Weights of a small transformer language model.
Size: 17 layers, 3 heads of 128, 33.3M parameters.
Architecture: LayerNorm before each block, learned positions, no biases in attention or MLP, tied embeddings.
Each number is 128 + 24 x the weight over its row's rms, rounded and kept within 0 to 255. Layers, rows and columns count from 0. Numbers have three digits each. The size before them is the row's rms in percent of the matrix's.

# q: layer 8 attention query, 384x384, rms 0.0943, rows 228-255, columns 256-383
# k: layer 8 attention key, 384x384, rms 0.0886, rows 228-255, columns 256-383
# v: layer 8 attention value, 384x384, rms 0.0982, rows 128-152, columns 256-383
# o: layer 8 attention output (transposed), 384x384, rms 0.246, rows 128-151, columns 256-383
q228 111:128074128127108163109091108158127153145100194145083132101115120159089150150124115139107090132155119110080158143094124166176131152118096109140107126118131100108139148150117119149177170112146095155163154112098134114105144106104108096139109131155141079082134127101107073142122110147144106146129141127077142126128125156102108172142156153074153102132169140097148131091139117098126129129118
k228 104:147141185124124119107128137145138154103149166131117123141124074105135128124104106168138100135129103098119150121124109135144105148117128134139141131100129115132118114070154153136148121147170125167169177137170123135195141148115057143134149162141102128128131148111109144119104117168164126115143153094145094152114138108101109098163149109130106115091110157113131133109087163099106064131138
q229 112:109114086134125135124136131127107153108153142132188126112157137150101142063091127163091154130152150119130186131112151152158130146129113130127130116147152159143137137116120136127142146097133212152166092109119148148134119131151120120089116130133152115109105147148119138097109165118150129166159158146144114126092107128097132120092156107132127166137125147129101116134136114139106083119152
k229 103:144151127115152130121123125155107154100106123155120137176122153115169124165123141107109191131163107120114121075119151111138123133135111094138093098150173093151141122107165150154151113166108137153120113123175109125095141112158115161104110114117116147122134119126098144144154133135112145094151133090141099133168099121107095132127137124122130126102142156167108103094134151145123120161140
q230 119:112084143095134120131125146079126162119147134089094137101108132123129114140097113130135115157114122084121142163137116094132170129129114105111108119102133049091158111168166094109079121193105137134152133157121122167163158110150130151121104136124096125122133154140128100109149131132116178168140144135102142166141128078124117145121170158151100106105191132134175121136121127125109087131146
k230 110:130108141156149137093115153144108112151136155112152133120121118142166127118157117149130136080110166134150145135116114120089110132138154090152159117160128153126099154182101133144132133133140142087102085101148127170117158129143125125143156153069145159109125169156158092137108162164146136119132136111167079132084118090155112140155139107103167157154141085091158077182134093163090137159118
q231 119:168146132139172186175091092158159115125136172104114131106137129141107101103092157093109163131096118153137148120155174083148149102087119177109154132132137147164109170131142135105170141132098139090148112096121095134113117097134097151141100139118129139164162129120134141147115133109099105182155140142153105093139090071109112147083173148123148103156163118163125111156157080146120124132105
k231 110:142153107135168135093141158149054114123133107071153109124139120137159152107131102123129127141118123109155134143178115079114105127138124089132099145124139137145096108149154139116105111156109175111102118153148130114102162080118129115111170095160155145114180132152170140135112140129091076102078162111128132123141107111149124130124115143148150149093134123129118128157128054109130142152109
q232 129:143066073162107123113141169134139110110166069140134115125113141128153178155128085138082091138140124131116137108109137095152121106144173148151144099153161097157143123093167096125112128119098152162116123109121087080132099113114107111107124188146126124129164151119148149098128146163154123150092116114101160116127163193120106146099107166163146146127143173096121133095116177131134135111118
k232 116:130093153124123146154164110153120132104102121142147127128160118118127084148129136119162138122121115108130096148130114199146134151113113128107166177074156132114102136116106144136075140111162131149123107139102127144163107130143133105131086156099069115176149135125140190090088144146126184135153119126111125145130113144158142102167132101144096143172118110102134158134125175130184150106130
q233 125:176151130118103120088129142111106110155155150172103165129162105117142100126129139127149163138099124090143077118165198140158155107101126128109147144129145106156159143108139132128188128125139133136103105145114114094136137147171073136128129093118126170092106150149098118104109134151110098111138136125104160128145110165153133148129116106198130136152128111150147124170123144093122084096136
k233 117:103091109165143117141139112113144141103199125158153096120145129128161123100139081123143098151143150164151153111123125141108136147117145181123089177121062110058122099093122109108128164096151107154129112130108083154095146104146079116225185139112146127122146159083135160118098161110133108138137108148142155115136077084124133178153126140129091114101092116136134133129153100136155100110129
q234 118:150153120101098114091145131116114131092110146160134107122123144113138081157111092154126146119145108144130121085163121133136176121128116129177171094163137146110117099084155104130110156112125138129128135134160128109079124184122119128126146187137127115148120123144099124068146113104111100092142126111166130118138116160101170155154112091109139118137119154143112120143109162091196134109152
k234 107:121133124093138150147144100140152130158100153159140136129106125117099125158118098101114146129102096152125181117130168174120108143077127110135125118136103113152135111105153106173165082103123100142123146115096110152099136132129109121118130086101082109143105117100167143116096139118122082120129101153129184104128123172112124152137126143118098175103131110102124141104128103124075122105151
q235 111:164100137115163140131126147112139146152107124170130122106101131090119110136120118135145168105135095099100145107157155167135149139099107122168143109120127076135136110119117087105079143126160172132100110166144167143074119120125115106110159108137128144139106135154063152140090129109060148119154155133122058108157170132116072136156150122161095125141087124134048089141109131136139145148107
k235 105:114152115121118163101122119105135116126158166131121115099107131133098106154117163161146136177121118102124121173119136093156073089160149120138130127117156137146152160121148143173130143121149154139155138141155101110107065157129113144143129095118130092080171140110090090136099091118123104115084117140109140107170071120091152158118166141123116119106089136147147166092117106081120116175137
q236 112:150136172157085124165169124077100142104117144132119122179104129137132096105158097133171129114104119159117139146146120120158160124135110130083127104113122150175128092144109060083093123106097129141147108133123125127104114096159139083139116104121170142159110144151105136115168119145097154130166133110118114099153106108128121112152122136170160179145097119139129078166146110160127165125133
k236 102:123109100112146133069130104113119106127154138120138127105135125149092138139114150134142115140135135074132116146126136111160101118184131132136110147157158170169143143139147137111099122141175104078122146170121110131122127134117133154093175106115158108145126103135159097155103134131073136131123092157123095146120110163107106111105124113110128123107078157098150156128079131073124150143162
q237 125:174116167104148118163106108142109142156081169144099118113135077088138089129117126118094112145148080076137099106105070110147109161159098142129145101115116155136131103101120133089122114123145126104167126153133145109131149088134157092119140140115143105101141096131109094125108150156147117120106113102126125152097112090104128131184164120096131141109116140155119107117143127171113104134144
k237 117:144122148106145109086127143184105104139126135111115196084109173146148143130120145120138173144185090141119159076128133116100076110144131123158126120087161119106139139132123145126091157128095119142122114112101131119135121163150096140108146132121141165110105147114120114186088154138130140114162158096100122143126139107117148144144100135131114159122095112113151098167115094106097116110163
q238 112:092145108107137109110150147114119158119108111136150117111130085135144140152182127148120170131108117101135137165153109138131117111096098126140105120145133114123101129106157131129118095089139131133171115141131135144142158137109110132151099120156090135134105149132116133130137131153135166101137080149131146107079107160134112137129101153134116159161142143091124129132137118158159103131071
k238 108:171124127112128150134118132125129105124110118112122095150082165156139099082114110099163123113139130118133137136135152174149084136113108126196126108131159128177177142142145100112082144126127138156173141160120162142149074114136119120114131096125137080134100133158116115142169167113203110096125154143128116094176141121140095123140110107084139119137103142094163157125113178133105122176126
q239 126:154168097123153123124130091088108111130108102110138153126135090111139125174123143171126078145127112125147132137102135143132128171141113189131127104160119172126135096141133129140146130141128124139106108100152138128108122118152112125108108140095130116139114117138113095116115091079113104140120151120117186105133098156140122130139123066101118131144167101107132151145126128109129111141144
k239 110:169151151125106151093129079152159142099133138164074142103185121134131139180137118139075119138121199114159130091105128174121120070133109143124109115153129101126155086121116130141133111127097113104101098100120159139137106141152152110106082175170135106126113112126136150055151113117110093132120110107142151134098142115146110158095134134120085155170142108144136100137133103150107122092127
q240 114:144147142117086105111122073150176144147101093134117118103136137093150103163165118149126167148132072113130171147061112164124159110127133128126173112125147129135131137114144101143094117064148079141157148128101141082106141152085127090120130140151140116110161087131173116128145117141122090104189118112089136106099138155099090150173118109101132150103154146103125164129111151145165162111129
k240 106:150111135091094124131129128129143104118141141145108128108178086161103094138116111137165118134116111135117164144143090218145051110156104124124135075127155138112152118143141088123107122155134121122142155147103119113130122107086080097111068135138106124132083103126140105112119131111122125127100141127052141123175140171095123111139115158135084150152118154089110106137123112097117124119168
q241 129:151110161122121109123140129121156155151157124138164117095158095109153135140086110116126130156115080120148134100077103139123136133134083116080143176114119115098086168123110123142185121096175158129132147139098175089088161115095087137127148175129080165085121148081167143147102127194141105101145093092099119096145114137089120120118103144154125136105098108162119156140100159162149129143138
k241 120:114130149119143150132109128184137142152168142119138096130156149166107064090156132114107122129151085143094122141134108117161146138137169124132125164137154129120145156124140134074136106135132135154136148152099082147171125131121123128160119107129138137119114101100113150131093139095157147136106169150074139129118141092151115112124105125135111083124133200145120095131121086114112087113126
q242 129:080101150131102116116079112150110169136105146133125142136094142136123129151139100170131128122095129144098182104125168133161135129105083133191095124128144074103164099141150135147117165122134132122141106144117133173123113115123130106120118171137139122095127143121127080141128075144082131122107144129094116117125130089131076170112126112129146121124110145119157153161072109085116169145143
k242 119:077133109143132154082090106160147147125169145109107098135137131125115135094131122137163102083109144094096144134145148149121103133131138180104154162092144096143099117072132134131139134113139127132110154153170122074101102156127055120137129117122126094121132137152110145093134118134162126114099106079168120125140162150129122090127155157116136136116190112123156131159108106119115107129135
q243 125:094139133132079119119170151168121120125165153126119121138129123143081182116086086167120082146164099125108105128151148140143191104128129101106123127104086168139085117164177116150144110145140116150149159138142182106171103160092132154132106140114157109153126147101141094147149155074161174130127110115054147088115108145128115155130127122102146064108126108150132133126128134116143155164116
k243 112:144137132137121107132120138094131104164131103145144154084110145113086127091136111149101135100157108132128188132180079157150121131115141091159161147153098136148131073138135131101170116119177172091106155113132115155138122165146185159069137173131110111113141116151189127124115079162134136126124117123115098155141124180123106129112145113114138151131120108123151132109116109161115119142135
q244 121:121138123146129122119140105183146085139137073143140113129129127123110169109113126101133108146132125132123135104116129131142111132132073129090125157121145116107118113127169143103129100106107156154113163111121128112118085144123128103120117126118098154097104103113134101116117084086111116122122124123132118150144139196086133092110121094150124139155114137146132123113121148086125167174124
k244 112:064146135120141138137136138103152120087108141109161148106168144120157130129108118166140159147125138164123096110107115168131122118124102115120136101104139126138084073086138138155170106130103175134131133169137116100143173132173147115103138157138123125128156091120123126103117160081109138141157144146082104128124152133103137162145142162123104193085164113118150134123156139118119132119114
q245 130:122101143126145110151135167108132141166109141149132124156175094116121113141167131119145081117173128148137058098113136166129122142138155123109117149142081154108128116132138134148141145133147135111103123146140153138138128126118133100157153106160103123130159126089076109113107154174175146100077093141130153144154141200107113156147121114144129109095100170107137128114130168136092110099175
k245 108:099124127103100111131145132127141108134104171118104137130100096119168137151075100160181176108122170165118146122154116108124113168090103139140124130141146117097113144110144171117128127082162108174142118065118129149133096132116154146133156103124153132141091144138131124119137157128146121132143146134074144145141141152093156147123156133081133151087086142118177160127137146099147087114106
q246 118:168156140120140123129145091104145111148137118151114098116118113095153120125133165153121131142115089138146135141148087187116149107121147141138114153154119117112098109123169102139147142117164126126138158154125128094083160124139149140112090121102150166136145113143142110138118092092118136130140139147162139099113080129101149145106104123130097076122129132147099136154139107123134161109117
k246 107:113149120139162115104096196126147120160111167126150140112107119111132063156129124142123128104115138155132140153169126167112112123142120142141119145173104132152127128142124124091158099127118135080116135135158134095130150125104152143152140085159123151147090139120145148160116125126115122118117138149112158146182104119113129104090106156122082133125152123122140154124134077151127141159100
q247 118:119104125175090106125156171104124128129102116142147139153122100138162129132170165134150070115146169131140111096117153126124153162097149119130109111107146093138168154112121136108138124127163119164134099133121163145186118146135101127155164117178121138090094163132117111095101123146149102134121129130107100092117131162162122159119109154145125108100131145145127096089129160109098104113142
k247 107:104085129129131136108117142079138113096159170131156139093120115134139139150136123151113122154145174114184135140130111136138112119101127110113148171117087107109150128120143108113140141096146105161122115111143093179126122162156095125137145141094138150115148122157137105097103160173092151107133154111154111128139122156107119173155134124132125164101094151115153088144115134151149120098136
q248 122:120142118107143050114127125071134175130121081127178101140163124121099098127122105145184121139132098132130148142151159112104128148161138070100136132146122108125108162142129115163135115116099140104135097147143089172092111111155160126110129120146146148112135155107138139114123089094185143089132075143173092168122150091138115113136117141168111124105125135152122160126125105108109164108125
k248 109:122136101117151119138118106094155148125113169129107118114135178146129143051163123125110173107153156134103114139142150129170095151116135071159123120163108162097122112126123161136109128104092143142064133105111139060107156136131168159125133096111102097105141141122114078168126113121088136124160101158111130069181136175098114107149104139090153149160098092086157191131112094145134113139118
q249 116:118131122101112122119071111108132132130159101106127101144123144112078152134117151140122080138119120172148156138150131128109127099134119120133109172090164168162116163116114112132083157189098117123147116114120123136147131145115153110122102131122102121143089117124129174146145132089074143117109104143144116097125156108131148133166154116155190147123140150099120129054136131156134089127088
k249 111:134126167117123133122130134151117119174119109111153141142102119102122152108190196144105191156149147103180118124098151143144113105079126086097153107152115109108147118088131185110104083124103165111129112120104123126151140121132137126096154105133124111112111147133091123171131140119128133118092099071099125070157110133140166136095128133127136111149131111120125098101133123124150146126116
q250 122:102132116143089143182128094084122123112127104128159098115141135098164137137096141154173082152105168141155128133068118144129156116153084098124125139099115118111185114138127149128147106162135107145106140142174115124105144108153125145136086138124139151083099158138153123157132094114111133131164175132142122106126118135099135136117153150120162104129129099122142134154137138121098150092169
k250 107:132098104151122151099122122125167116100141131113133125110165120134140157132123167101101170152113102086109164158122114106154136090107120087085154119125102147138141109115122177130141126120142126097091111133089142144133129113166124143142137147125134061114069134142141102137122138089116169087107112119116147126109138104154123119132119141142101143156057072164104080137129131146126135161105
q251 111:104117122158139129134097078109167144126125148110149136139159133115117105130137144131131105148167110121136146121165143155143132148140139130150118166119149115120173118074129138143113088146119116139174095120161135114126144143151090131167109114125146097130106130120101142136093179089144108111130098147120150122156127156117142166159149155119133087139106117130121111119137080128096115135158
k251 102:105155142155091090114106124125121174099149129093103172154079094102139151119141136147133097135169152123121172087129125123132079109124116118125107088121112122110146084146181125096134092127170109129096100125121115124112114129137096131154162107154175150121129119102173135106124113154065113116143185123131136147116139091131142168084111127092087134148130098113158150121132110176104116145097
q252 122:128104112150125135153075133123120132092138120166155161172170129140165155145168117136119136174138140093134153098131118128098156107151132073090136147114138161125145100136106134115077135173116086177150123103140098141167137121086112145149117115151143107151130138129126152093129204162190191120115123103089128196136144104108097154131103145100167100155144134097122102104157150136110081132132
k252 110:122126096108081101142147114118107101146099091130170182118108143112089140141085096106148111122132136129149133159141074090142107108136158145121152089152138102123127127146145172168110149140141128115129085120161116130120162115164118116159113153113161112117146119132173124141128129120144145106162144134125121103150148113137147076121125117102111151122135144105074139117094149164114147106150
q253 115:162088148147134143119085102122140101144144102135144168120161124092136141137153112170111091114134122134128156116130106095104134101165153095111136125141152105107087103057150173120160124122114125134096123134091055084156158168104156111141142143093138101103104160151133150081132134097107103143122187119105130158138117123122118139166131171118133086132145121093096125136138151100167140137124
k253 108:099129149135121155121179127125138117128119122130130147106163120123124123082135139148132116190078148133159109141117139164114105147152152152131133067089108123107154119133131130126114135108128088100115120124116132123131162139144069086148074104120111188093154098106210142145103138119140141137135170147158114154135108106096146081165158088129094155107143114114103119122169136118138113150147
q254 125:160129127134125090148117171103173164143109083131136117083120122132117132087137106137090156134125139092120122123199125165073119099113145138136182106151127167176086141148156094101137157133135149143174083126106110122120106132124158121115116108120155098139183159155141121165154123095134151128121104148108133081161123128123157148135156155156080134148062092136156127119134102137169138131090
k254 121:168089141091151126098171100158155108144153134152123101122122127107101121123173120148117132100160133123094160134136141096137105134138115122159129152158161110105111088112123079133114090148134140135081145128148139088077122110083147160107147156119133137149147157132106121121045126138102119121157112122150129141142096139129119129112076101152104088153124136165162124103073128158118161138122
q255 129:119074126174155089108148108104121127133126092115176127124097156112158108111124137157146106127151116161104121074114142090144126171158191088119136152118124120147092101108118081086113122110136135122115141131132119105148089137125151089128128168142118091148110163124152145121170138107109145146104117143118134120108133154127122146169106117070122123132109097090122141105132114146092131139138
k255 117:130169151162138176106129181078162158158098132059151144122147121149109146124133162105119143095138130117139153124124132130185162122172117082125118100139129118113141133127125146133134162081104092165077161142100114101131067147117177132091093140088197115169116114093122118085157182156118134130147135133130130130116142116146126082121140153132144130104157123096102154132144152092151130163145
v128 097:077135120168127149150114152134109141108108111067107134111044121132137134123134075122075154118103116113104128140146138129121093114161100132150107125090179117181154143135162146095112121124163083086147116146138134071173136104110172141087088114143116097165146141128150141143156132089098149123151093140118111161163129122145158158085156103126141147173103159107116140152095137154123092160129
o128 100:115108125117138122139131131103127140127112039105120127134136149125139128097160165123148148176119113131098121122110140139103149088104077109095165170133114155128131099133117123159130110087117132114102137165152114162112139096127177140139134105066141102122125124134146080162129133088119111125134119102142157145125124117173120106088125122140130133136107162066139119155151139166098152146166
v129 101:135141183137110133158140096109106136150137105131120138157128150114145139129191089134138156131118134116151078122150156091130134130119070144114144148148190117124134109142124130110149168136106127114130111144140131168112137091131189164139093136113097155143160123107096108105164094128089120127109158136151096130100133082123129098142136141125149141161078131174100100113119143104100138138094
o129 103:139150084130121172148168146108144118116141055108140139150137138139150149129147099122129127190172126153152146147102103163143154161110100146156147103146076148139109154132164133127107065179131095108113122108121128121157078163116121161086135101164094124086132121118109106133128106126075098139068146114127078107158095151130108113137141116174106134140132160169142088127118106122150104136071
v130 092:129154124124132078153138117095127141112178120076116134075140134097135126130115131106093150093139091134170099088137168091155130141115115162132129117151118164105148122143112106132132122113173141161117107108106136162121113150122161123143130121139140141111114136089124130142125151137112150126139122140162115144094127175096129111119142108093119103117146098116088145155084101144118091108150
o130 099:163133144153148139097145167126146148105121135129152127117145138128106142119127124128143105105135157146149098081145161109151116186122127096110158123117150128155155126142129108151118070135122134112148107084094088131109135114120113168136156109134098148138114073078093139136125154138173111153118137132112177111139078127130188120125109083118169116125114097113140127128154150126111155105133
v131 101:121123130103114128104093128121130166098103128151133097080138153124114156128140087116115110118149074150125124173097153104062129109156136119099144152124122104188142131117096131124126099113082077101157159124142133139144108137137123070116105113116157111109206113121154131171143091135122120120124051118143042104139165161119119135108109162131169137136126096114120177179139141120114130103121
o131 103:084145124089118127110103111159130141129087164119097139106095140106148118142130145112158104130161148107098119119165128098113127131131108139104129112118152127122121125146163108132122134118091144156159131106114139147091128121139136114133156130111109138101162124105100165159114153077115150080175149138168117095085148115137186135118123146142135153100126119104122125139088140125171156146112
v132 096:119138155142144175108135142130123155148115082186136078116115091171110114106112117163101154096105098136149131164142105081129114127108094142130179106175098147124126164112125142151131149120185122138139113086124138103109091140109105112150100081116109140106134096164144190138112081105080122156126088156141102165121113125094121120121148153101139147148147093101138124103103154145122144131122
o132 100:121130123120092101105110136082168151128130122152173128163100156195107152118106099099150115096172094105128142175176160121111175133109135098131137143131112157099085129170127116153122131133129167165103135116135102108071112154134128147103088141102133153127144133131142118129080172135137147155094116128152122146136106149108149144117074126099102126144105128178128113141134176101145106078126
v133 097:111147102072118080165125117181159133125175123087175108185103139121079125113184108144115151118157156147137125201110126138094132119154124141154163124130081150130132108106110158087133099156125125104151124100113138135117152128117109123146158123112105090084163100097135131128115146125116134133102138139135170144145141092069081094157128137119081137111113154145152106152116118150157162133134
o133 100:144124121147117133123123106133139116104112122113176151122210142166173139137166120111146124143121143127120099109107137095110091132140096091127098115130116097104125183137152145163185166150151131153155162122115143154143139142137141128147103124122125168111134156100162090137121118125161154119113165144161152154173139103123113111131110120141114086105132101084153146171143131143165169106175
v134 096:154128134184095126151135150160161166073134150163127171166173127142142131135047145067114113171141128099132132119126063173129156107099130133095116129160117117130129167126130109129145132139147140126089125146104164130123131142119104131148144104127150113140109126155119139148145143130155164125122113090147119149137107136141154104121133172180145127148101115143131128164149086128149118151158
o134 100:142129117136128118097134125119123141084142129140177108137143147146118163147075121126139112146104101120110113131124157166088087158087126118131158164139101144092155142081119178159165126129138170106128082118095134072131089078136125100132120136118133138124123140107165139137096161134145128127168148138147152134147123111117152156121120099131139157090135097170134126112172101149104164134118
v135 103:110127136092140113100091146165130111057121135095119108073112077132138116062146128147135161118094112137149137143144161125111161094077126150169133094118136095134138109109129118131070120170146151131155115117109164096104156120118128138124171100083127159144108149107178155121097180131165093134103116080106171104131148179130164131122102118111152115089134103139128108151157143114129136064125
o135 106:134109104117185121122150116134081111130115161133128146085130133140149141144132131124111131122117144160126116130152127124165113154082086170128092121132103090113151123088140123133087120135147124102154103122195138154112107150136121092159142089107115131134134135125131156097100174118135127168128104151160100137126141157146144134149155094102126130111131107144093113127110084114175146097109
v136 097:157140149137127079130145125102130114154128119131109107142099106117098137129184146118143061162133105126152130097097149125097145100127112144146173160158118128098124102168132121145131132147146118170154129151132129124146143121125083140198100119119131144108103130100105194096132134148131114088129105154109160154198129125111160084164107103157045150130131148123113127137095122144138131110125
o136 102:118104141141155135113111194169116110099092153132101140106143135119119119136122132124083132206176126127123152114160092144097134136109176123139123086133148173117095126087145114078132168169117095157150153129172130162105137145127121150119095069127122116102155105147130110121097132164179121124108114106107106104123126159125120136119119130137135151109114172134098099095128131123150100151149
v137 098:116148142156128150086126081099093111135159150121128157111153140120166103113139114128123172133129100138111130149162101138131131098134148164116120156098098110141124113191148152129141117137062099120143107170148135154144116162139125136168155116142132125141120116116136146147126154123112165091103160158114082151162141136143112110138121089086144147134147134131098147095143127119158100147115
o137 101:107135142150137075122121126165140133130125086148110125126119129160123139133131118124111106120106136091138183123122147131159128135167141135127175138115180128086145117093156110113125091160147123118091100120128132140124114134130123121132154133116139103046112172145134148091138166121106125101136146106089161132125128130091104147150100142128127113107091104120151131116150160154161100139115
v138 101:078133140103136134134140134120144170126123114127124125123156110091123132097150125080140141153097129104092183123128152130151103115157103177137135127120131092129151146152177138126105135132114134102168135126185098128118153130150145088144121136116168121114094131107151138137192151105083153134117127108099102127114146107131153146136143121168110112152144112106149094129114132161115155148132
o138 107:089078138134146098100118141149131158134140139099125116137099119150146095122144099131133118140113143149136122139160096158120138139154141161116149136117127108120078082153097140159152093102124104134108125114108102134158127097144125132139062138114150138119081141123139088132133168101131110107132116108151165185160124136134099124145127103116125143159110128153150124171161131070112135165169
v139 098:159130143053169133106128098122180141136125094095113125082130148121111115123105073137106121133126141111150104108102119131170145159122149117147114133131150125113096095118109171101098123086131143151160129127138139128117105120134185160119139128126131127111144134145117109154156169179144134125145148116134097183145154135138117078157152147136150140124137116138067123134161123132118093151145
o139 105:139142083120124146144140127109088149145113143130125112155089160138114164125114154140131097140093159130162175121110118116142086135120052110132103095136122139116161120092134138130064148112162129131124142129149116142182140099103097121116115120151138070129103158106109142100143146118103102071088101109155122119155120138129102160122137100096124143181146143142170153077134136109115166183144
v140 099:133118155156161139093158173082071156198142149113142122165102141143156122104099095106093142123115160054140135083089133141111125129139147182146162162123117110177107145148121122120081141094126131144132136153148138134114125158115162114167128125142099132114114134149133071114149106135143154154129120100119124156104140133126132100118155135168136133105149145129137105118130082129125114154125
o140 105:127175121124083153117141142104154103148147152096119112136129115133112089096148147086097137115134120172097144110117116143105108132113138144162108170106121092163147140096090158141133109108146099106113149171130099062131152136126122080135110127120143104133116114144140101172102074106106090140165146128132129126124122122129125125162075120124146090116129154138173145146150139111144138148156
v141 097:135112128098163158111124148137148092122147114084140103144124151149130117122117127152122137134137168135128145144113144140141112120116144159131162122103124142128109165107182122120068093130158132130141123124133132129147114144139126131144118090144103121118117142154119121123138104128193139114081101161154189109108140133138117097128141114090128134118125113107121122089101102102146085142138
o141 102:143104145168114130099108131111106100128126109116141117121115158112080168141141130117133153129094158121135155132119122125142135116095130074130160138161130109125122145182160132163076144142135105139134152119164087117096155169145113160117125106089149146139148071100101099131117192111131138100125142149142112121099161078128142147141083129139152079139129087138131148114127131132128129091163
v142 097:125155153180094150118147063130126127118123102136100096120130146136114162142145167166190184125126083143128069120143147114115152139121112118106151102132113146171099114146126121124086144104114153110160133099144131134142158137120125108150136122128144167133110118118142109113129125142157140165137164143138155130134137159079101130106128130118131138156096129148126124124137158136118133103134
o142 103:137181133139140156146150132110132110159138107145080119158139151125092129137154170144162114097171123157153102149142123129113171117170112110153171101151094178120112093062142156109126112143138130165120139122131173107084117143109091101141127145147155140116146125095109129149108130135131172146100147125131158128120171144143120102125083101145123109133111132135116159131129165127117099118119
v143 097:124188166154116113137146135113141153106110178147159119149110097099163159125128133161107161157139125112086143148142117168138149119126139103133123143133086135136117080132100132102141176121116148175103135137135160128147133106184085135147072162120081129109107143115130141156128106126085140102158134179117100101099095110128146186145122083086148098125109141136130080156096126176122147139113
o143 102:123156094110132122149101155134168160148127100095133115145119145132164139155170108078119143116160130159104139132106147136169134097172147081134125086147147164115118119097093121151153169090161124165102111142115095124118132116116141127084125135201141152130105125079130154106117161114139150121128113143100148135129116141108126153137124105135133149110100127135119138109127136162128154123120
v144 100:102159091168152145112128149105116099109103110149112101122146122098078159151204117146112130106112123128079155135121117150128147129130101087160115133147137148126179093130147127144110165151117137141084092101161136172095122173137169141127091111135132059131175164153095161113141131126106124103113091107092135122134133132132131118104149147113143086094133098100173116129111138188124108135119
o144 102:125145094118136095081135134154145124115143129104177112141164166147128135173180102109151111143124138168112163094138138163127137106122132133140152178111110121113142124158142137126087122166144125148108095141115165134114093103115192161149116056106099091109128141157124131128147143102114125115148106153146098111097096123143115142116174158168116162115158117146163103087105140145109128124094
v145 097:137133142107147118149140090132087141157057112130132123119114145085137135119141143175112134112091127118097106119092108116145109104140121118108110134149100087134089066123124130116109079095139118104134125122135138114138126157095136132197150129093102163138099125120101123083117152125124103117175102110134152126129148157127141112127125138120139137141111116077148105070141168144151171137104
o145 103:083116106110109105135146114152108091137106127137082127128143166138097096145172109139119134174124139158131126102085110143116125121127136144127151099166092120095134148122114084152081119127078102109155142092126150136155145128113140137077159078153092099146137092078164146119141126120135128108158101123140133125143159129142147102134144120112120136139168144127124160098122140096095143140146
v146 098:149143160118092109115131115129167125065150165121143139120129143098137128149132062164117095149156115127099157074144108136150137081124151162141125147099127153138085110116124116126108097140148168111165111115168112069144134134131115129152116140133150146168176080119115140153114105114112164127129134105124115095108119109084153058134111114119115121157157156123145108147156069171132154132115
o146 105:137120101176088128180120143122122110180111125104093191114095135129130145148088121106140064128079120151158147076093101099166174121180173085128113160128099107129141102140093134167128148122105145106126191133152123106134124157106144156129123150190130100120172134113139121113099134114167159134145134128164125160131151122157101094128092123123129146104143152149125131128131142083136144125133
v147 098:116127086094086146067121108098108130183162102129108089102073128109164140114147178171134141159110143144125127145136136120121163163119162130108132183127120117163138120115136141144179099088149094120118124095106105112162126150166092166131127148113132112099137146157107091110149110087085174138114126166153120128099131174132109158122119086142087119124149109132104120120170106126137168153155
o147 107:123120116139122121124162120133130107147134130100139103139157127125123111144107148144142138104160141130154119120120199113157134122127147159081153101074132107111160083133138149087143119127141110163081144157123120152109132140122146167137110150084105148154107098149095127076147077142119107132098143103126168183127179148105144113132163144142130144121131156197130159114129088108108130112160
v148 094:136133119141134185152139150173149143129137118126096101151114110127132126075139107156173107136091149111086108174114122103102134121137103108126117117091118117128153128172119141136092118177116137169133119124156138132133142146121070113149131082132080119156101125111174152107131143101152111180129141143167125131130081103141102117134133131135088142110142133132176102126096055122100128123118
o148 103:128154133109141126117161097160180098124120144116161139105156086151157113133150115140133183131129058134112115128097136117143089143159179132140177104147116140098170141176142114134125105092194097101123133103179126154132192132115139135093118111128118108113119129081174063127144155087158142169113124097124132177121130058082108140114106125102078129131159098129117142137118109123154128097131
v149 097:131114136136141132084107160127154145137090091129136151108120153150128147129151138109105121089098100124125142199095148142124114162161129126111105151155107165141089148165131118101154145128134129148143159131095128142145105116095099131124175180123109174123137154095137106145130129114137112140140143166145168094125133137102124104143110136090118108114166179167088108078140144123151061112107
o149 101:122137161132131141133140151155114122149099160124146113122140081116122129128100124128124145109096134126076158156137132167140113088126132110096103134136152140113130127165123103167170178111118093089114158129134120167113086154121091123131131151161139189131103173128126116105128139117112136086093154113128123087140104134122139106112107142133111103121088145171124104182098141114144126126141
v150 100:146155139109087132092135154153159135116139128129099147126162093118109097074127119122091163142137120086104112146090109106180154110138133141108162107099112101128126116146122124150156115100160126117165133139151186140141120122129112142110121137143126162115095110127134097125122109091107143153134173149133128158078122077131150116138148089132114132107124140121090090131148132104170121136118
o150 107:118118135111108121104139165080124113146141127114054115142095122134177129150107114140126147154100113150132117117076093153095132096108139129090148111120133145144127154141120145097141127134142125132107154115127160112102152106133129144130127083147122140119099149122135134133119102195138155131134117143134105163104133092093136125107133142169093128153120157118131120108134143164096134128051
v151 097:122127156154128154131085133193150149101133098134120087155102158159126138090120125162105121122181119113125146107150116110068141141183146139155154101118086110151120135113099090129101119158150140155142130125133132176126144120137145155157126141114142110140127091085140150166166098101146085123145095073119113120115117142118128123098102114150114143109122142091133094117123070165095108161134
o151 102:151158111089126135112130099143114157157120182067116140151109130130134112137116157148117107123122095135091176111131130100100126134168151139148176129096140130126171123117113122104117115140143108115150147131158165143108194144115127147167088170143143062144111126091141163115151150137142099128171145131150149138147104111134119102098137113153125113133111186138118193158158162135118102129163
v152 099:112089166113105126128117117077114081162078118079154100169133145117167134154120128166159107109110116110115137090124112145148144153149112148102136112118099124064146124091144122103128136171142147150114132117094109133156169140120069103134122144165105124154119146108109142130161097160119124110116122126165116085115162132137161090130107105137116136147137132155175149121132090138124109143195